config.toml
n_layer = 9
vocab_size = 4096
norm_place = "pre"
positions = "learned"
init = "normal"
warmup_steps = 354
decay_fraction = 0.254
batch_tokens = 16384
steps = 9021
Each number is 500 + 25 x the weight over its row's rms, rounded and kept within 0 to 999. Layers, rows and columns count from 0. Numbers have three digits each. The size before them is the row's rms in percent of the matrix's.

# up: layer 5 MLP up, 768x192, rms 0.109, rows 256-302, columns 128-191
# down: layer 5 MLP down (transposed), 768x192, rms 0.104, rows 256-301, columns 128-191
up256 097:540515498538475501452514481483512502491556492501518493550518459492525509540494497505483459517483468513472561503473483467485513473502506483479534541499479444502451520551523533487522530521518511
down256 092:491448515475508465505542505508513509530500484457490464520493525531554470480504473463528490450531519497526466517493487512495456489502467537550465466500516483489527508536526494495463485503489527
up257 090:504516525536513462487512532481482476505476508503500512444486492485492491495490485523477523477473474511520519498501451490498499537474542503498508471492508497526523502510573481499508477510516480
down257 092:480466504494506500526489526508536504482508499480468502487509500470476504507518497482520462525493527521486481501507464486457518513521481538497514490489487530538442527511505514509462461539529578
up258 079:492491505522488507478488532481476489496529514533513439505570549507474483514506507500448485537498488522485511485485508485481474538486498454497532515499469469484506494504511530478495501505501512
down258 069:455557479511501503527470517467473492487533497476481522509458470378506478488505523519472500507467501515521518530525504514528540476459553482510492483531515491527500484531477494502487515467488494
up259 098:477483463544482526517481531514510514498483466491496488486479486463504532521516503537524531477480515502525531480492512508476502488481539520523506492539473452510509465509534481523469495494471501
down259 109:487480514538505525509509499462543506468498497469493484521475479580472516512538519464469525516475494507460495512445487495493490519527488490511531506470532497495521505520522500556509474479490461
up260 017:481532510509469513452475503464516497463466475546489528495497484521501519452486486470514508499499518508513503493492501534505491512466503506507467507473510499521516479515514495526467520468482483
down260 009:508528501493489469553455492508543500511500471484523524485515506514520456527536451551478475506517484492468515537520468495490491506560484476495541527524460507487467512482440465496506467508483526
up261 091:518515475498499498548486546481503492492493530437519514479493507487469466552465517545507554537460482476502479498460453497486519499505521509508505508484502516485522476479537501534518536471534532
down261 093:496507505525538546483495519538519500499531501462483463498516443490525510481459523482476503474511506516521505484490550502477499481502477558485507481526519449465484529527499490516484476526502524
up262 108:454522531491494522500478491522498498503508487476526480467490476494483520459528483475520472501483516496526504492508503508491544500476514499529507492525524480460475493495503506495534503484483513
down262 091:468462502500508522501548505521532505545463514484504468496498499501486483551476510513517483467519493519507499500504554566501448536476496522513535500516483500517518459522442486483486509501481463
up263 126:494496488559498503537456528494482472529499495485529525459504496481485488530529521510521531554524493500495523491490493547529544510473556551448517515508507535429523504457479475538529497537518484
down263 129:503497497486463492462516496503561495472506462497445506514482465487503481573522473509507491498468483496486514524478481524471481485444546495489523502509518459512500547505487467504487516466522480
up264 099:484541470491514515493504517485466477539519526529546525527514512500493485510491512529469477505512504493470491499482450513503457503502514469456486513494482541498497483484525458487491538515499518
down264 093:515553475468525484488486491522485539492458510491481510521489477541507481488535500481472525466508519508460510531508516468481540553511511479467518476519479515502458483480527501527487505473510505
up265 101:462524496512511477489516483492491528480464517510474481458496495487548498520505517496510490477495504482530475485464478509501525489494488500471522480501523497499475499535522516473529497557522527
down265 093:552526484476521438554535544477498544489496483493550491493495451514480498496493470472515503515507562542484470470489501511520548497511507497491476483494480478520492481478537535524521512518478488
up266 097:498492503490495529532487497511470490510506476488521512490474466463502507556503544513492520489490479478503531519492497560513486500488523523514550507509515476479491466524503518499506537522496487
down266 091:483480486525538495480507493458526516517498520519502516514489534420510562494510499514527531497519525507520514495521507489480516479507490466466490493502473514483529541462488510485487466473515497
up267 105:512513499493501507492502469487461526550557547502549529484504491490506505527512519535514514510472500458493551519490511487527478536465510469484476560499498502501494428484502500493491503529498511
down267 101:495489469502522487491506473457524524491520486524469484533528512523509502485510492498491479527524534465516494529537518501444525476483510452522448498488519497502483511508506505495496475543514510
up268 104:463499461484488509522461521514487486532526495533552480503432528480510464502494479504508528548508500450510506498501521509515521485504478492532510495523523483518534458542451530454502530505466537
down268 103:513483504480490485473484503459471497480512543509517485491497498479457480517486469466498530483504491444472524498506536511497492519516522525519497491509501465523503506492466476492501478524502533
up269 102:514477489500470546488481525508474524512482526473508472526480524484492499538515506501489463488504471494549545527496500548548465474501482450480501528503484483474483518504472542500498483485495471
down269 106:489514495499501535519503500503482473472518547494481532545503478470529497502524490481472475484505486480489486497477493526518530530535537522476537446519552531516490528475518491513527461462522493
up270 086:506526473501472493490535526519472510502537525474493503493500444471514476505525485499491493486506477483540507469512523499512510464448514474505503502554510488514498467480494525475501536530439497
down270 063:475484494517447510510525499512538491491531473482489513503528472551520535538474546468486487500509520531504471545527522548489541492522484493462519468469503497485463470476520466485456547506550538
up271 096:508487496496529507492484499492510471474490490490491476497502518500505472520492508507532505557508466541473505527527484556494505482483491488508492522532486494506516505496515438521495473547530470
down271 087:528529497517512513510494468467490486501494477474503544527518531464490531459503500509495501513538516516474506507535454500476492515491539509458448486514540506488482477487510488505519495468490493
up272 089:476540512546500477529518564487511540537465521482556476446486459468503512508499541523499524525524484489521531543487478501493532453494539507528494510512507527478517474474526473516507525526474473
down272 095:491493513500481542523517531483543535542507488515556499467451477548503499506523543495477527500506440458534523510510470505548478476494477519491503441478514491465542482517509493500489534486499474
up273 112:493553470498511509519467519513490475499530491515516517475481495482472501523488528516516502542510490502493578516502495513491553463479541490482499494491481483452471498485488521537498540515531517
down273 118:509481474528503536501538511517473539562508478520466486489476501479469509473456526503492519515536498498508527471505519485489502526543490506490446485480505560512509486477471519538537468521500482
up274 086:559490468570516495499497505482501552500513487490470507485499514479486521468520520479516476468489525537522484496484509474499496483520499513530534492507504504518538495480545469491469503507521520
down274 093:465494492514511527518532470490479520498539510531486474541515483469460447513498487477444512496476558501504464450476492484499538525518490503497535471494519463489460511527498525516497451495519493
up275 105:507526552518475480507484507502494503498487490426528447516492560491517501485527478488452486541536507492494490465482492481510519492491473526460489495484526533484462489494513526502510470529464490
down275 098:492495546480511494528459501468464484548478538503478524465499491494504494478501470528527493561499488524484460515507519493512466510510437514479468551478502512517493486514503548485478482508524488
up276 105:482505499505489516482480529491499527487551473467548454502516526493462460543503528526467468495505494505474498503485520482497484484485487479490536483516503499476492476525509513466460506501482501
down276 108:479519533491513512530483468512507473539475497499467492480469506520483496501523474497513502464505504483492536549529484506540494491527508591535519487499529536532510516484471496536506499499482506
up277 095:495521485509489524520515496486518521520539510509483463498455453492493500511521501506477497504525496515481556535456516527512508495523488483509497493500493479464492456498486522471548547516446462
down277 098:499471528465483525526533490537495556481462516534484460531502500496484478540504485431516478508530540541507472500485522505475499533486528529516472521498511520499506501493475467504526516512519524
up278 122:516505467512475514486482517487487513478530525478484477504502479489486470510507477526504506506478455514469505515509445482511508515495512508463475523503554541478503446484511505506493547496490506
down278 117:494496507499485466522507492488531486476509498519504510451424492505496476508515523458521463524480533476469479478497458483513464502486457508486492523506506490502530500515515509492522452490560489
up279 072:550497466536483513458503464478481502502513498533493472534476479479520531452546497533510471515507505504456493532528487487503539503462494515499525497519481451474516514474521514501499512484498450
down279 080:448469499501513479559476496497467495507491533498509473502516504525511458546461513459484477503505479483532485507475540517513522541507502551489525538495489555483510501517481474465486478541501517
up280 114:500505506568499495498495523501503455488500506511492489496505505472516508513521490523472467531501481478455513544518501510466452511507469468471467501500498503501502477526544508487488535526516520
down280 102:491534532488536506540516477486460526504515471479546525509489513514478467514485490496548559508499473493477510531521535513463479502513517497498474484483535516493435496533488510453457471545497540
up281 103:459480508538494479445478526492495488525524490531465514491526458469502497505524521514482523529504519475452482496506496490507504537506503505520495503485500483438489514468569527497494529479482511
down281 108:512500491515484480521481479496460509483523512488522517532465504544521543471502502448505489493484477482514487515485475483538495460487487511519511504480566529566523489515493516477486463499462496
up282 107:448505493495491544496511497518509497504467492473474507485474412500523466517513533521543529491560461493488497485493510530486517497497521523514540486505519516497543475530541519538521508458507446
down282 105:480476516503465510501462510500468547511517498486517459473493503475464490513446534458489523530497504529520481540491476531506498493497483487480494504530478467494500569507472485516484489525533490
up283 091:495536502485491519520512486513447476511486501514518441509505553507533532542514520471468452498499481516475515444479498513541524496497489509458531511506503499527473494506493542458548493544507543
down283 086:497558494474526474456527491472508506495532453503507545491493504438544499487513430476489513518482525543488519493515526506471485528503530465508481482518515482486510495536484464452523495471517522
up284 074:522490508551483491506516490480507520519473519514460501522489523491481500447516500502499504555504521494494464541537471488533517501487527478482521531503497485525527514507526493520530542476481459
down284 077:476499485525503524516513518456487484500537482494475469532567511496516471522495515474506499495507454518497486477494527531471532533488517499474520474520508520493462476511504502483478475501491520
up285 072:504521508528521503477523494474501504511471470474495510485495508505526517472525533496499494461485532468482518510443487489492533531524493502512490470483500528513482498463523509492491481494453490
down285 066:553530477460504512473493476515537488482542512510478484537518514559479518518488510441473475518534496498463519536509516494511497468500489485504499478473521494487470498500485485521499464503527497
up286 098:500497543505491539512467558512501467499548492453528517489542460480471519486509467496472513545535458505510542452498461538497535522488538521524524498499484506485509496500518489493490476511484472
down286 092:504528483497492489526526465496488509497535504494530499546507475490478487574512494484493486524490501475483440546508548510450472534519512509495467483495499489504470472522479496473493509510508531
up287 091:479521496510498481495461471495490531527480453504552476442483526505480513478508521559497461508492510467509498469502501538493535480509492498525467497522497486466527487476521493531513509543471495
down287 092:524493505483510504502461481494506510506511482508497475498523547528486518470504521513501468504509505507495494506489518486516535511534528505503503502489554480466514502502485479544439454531431485
up288 086:458511500500507522467516521486458470489544499506505496509477522487488485504506509512461491522494517482490516512483485479535502505435542503497502484516507459503503486514504509524518520468475477
down288 095:468522477524478499489588463483537506561454532487470508533516497493507489527510525536522520486525510519509539492475544503499507524533460513488526487471513548508490506463523519485490454518510529
up289 091:492515476543494499466507504507485497515509533530538501555501491485498529520467485470489505508508476513510503500503517545511432523468515477497495555500500529512526472535518490468522548481495530
down289 084:506526482485532489465526483484478496484506543439485501478505463516503488467535488507534494496524508485495508510494531476525530509536529449464514514525492503500559520517462492445486538497534472
up290 106:531521477520531465504526488487481496480508492459527487527492482496480488533473478500512474492467491430498504520474478534524471533506483508536504500511471511485508468496516474492488509484495535
down290 099:511473514453514537510498513551541459517509503530481519489507470474541519425492517490487514480491513550528496461514504523538490517479497508497505491500496485533529537497504473470461513510484490
up291 103:481514516473482529528479467508490468528534515458493485465470501487477515526518547500484510514537484508500521508511482508500521475495528565478517517497506486480496513468480493519498494504488502
down291 109:508503520499492483484438514501502489508519525501518507516487460505498491517499526505571530466512489539525496507508501507529491494497503478494465419511515478522473521530554474437473505478492488
up292 103:494501521506484518446513529499505489533540456484515530494518490504508498487497489515491469500466470484482544500513478508552553511487505489532497477512477509503548516465515478499516516461468499
down292 095:487491489495475504536505515495507445498533492491505523472529529448497523481573527533475524553518511508500508489489505522540462491506474577458470522497519536496497484495483505476541500463504532
up293 100:488508522495486512522513510513538525526520479514472520456472525452461463532527507518549541521536535505491512528507520522500534498496516565550496462526533449501519522463506480531518528507496458
down293 120:522457510475509503499510511460568505491527549506498504487477508565507513515487509502531527502547524522478466505437505503513497536514493480527517482440498528459493539510498518476573494484503502
up294 086:485490501538526512470506506474480512494487508480523483513514482486519523498515511474522548493457478486532523441469501533493467543502494469528499522482480463493523475536516526499576522490450487
down294 068:482512501501536515472482529486493494500518504524468540535480482600478499495518486465477482491531490524472508544512487522473519506511470478485533499467530472486501521515489508475479500530513510
up295 080:508525508507526499465524498458517542508500514510525458516480490488482477520510527520534486488492517462522501580450485528544498501525532507487507500495510486490510498565503505489469498488518497
down295 076:499476532468519528511488491491531502504481481509516479532502496614519481492490527506504521540535521460507480498478483532484509505528533513488498508471452493451552528494478488518480497508499486
up296 118:456552534482489527535500549525497490547500493521485517495476482486486502533519487486487503506521521477452524516536473462500499448498506480527524502519515508527483515494539502510501501496477504
down296 122:505487482464508499479483503491533542516480508534460478505483464496457509504500452494528467452492483480486474482509497473515524486507491513496476470498513552502456483468491516509487528473500497
up297 080:472519506506485508440537502510494512485509467482497492440497458509511530495544491507528438454469478477503514453503498511525499504485509541529548466547514502489484476479529497498491479521461458
down297 056:521510522506505504460509474509531464477512517514474524490514529488485479494446503477502515483502487521486457555502524475489470505489507489495479518487475457537479527509482533513525471460509518
up298 074:467535509534455499487514508539458474487492476527524485482458471530529512475500484533528510523502474436532513501533471528529495498429514509476511472584554494497506453488491450493505533531465454
down298 061:514475497492507497505474467484536513504522525495485490546509532441481506499433498469524497494485549532490461505513527447483477497527495499501464525500459484497511531496475554465505488499566514
up299 107:499449487495504502516447495525470447506539444510491533466477507482539501453489449536501491546495533493513473506501486516422521443478515455501515490526496504498505513501499477501519555525510482
down299 105:506520535488481513477463475514512500462526485481503503503496513518512488509515460472460448542495529529515470517514504477469492466511530484492474497521530529487481549516518485511483540526558516
up300 089:468503503494502536481482468519521488530470528504527470508472441499511504518515504534531456495533478465523560549494508510482471524487496451488510478502511525501521497539506505544544541472460492
down300 094:511470497512517529547534482493514521533480471519491479504502498461496498518490519509494488507514516565528499477520469467519516517525499531480512472489492511496469546481513483483490467506587520
up301 096:532515527513502515510518483509521459476520443506527446508435507501569498503560531526515514511469504466498532552513469534513501521486510528516504539513482452463505482485479479543491529469474457
down301 100:500494496483478443492488523529495485526482518465496489485543440534462494496495498526525492525480511507523494480496496470474491519496487500487492486512498525492516498471500496515474449515467494
up302 100:476516464550486509484476515501497484522554513496545551546498480483469514512505477520541521484495505486480515540492518475443501523467523457481487486506517500481499483537520506485502464532514507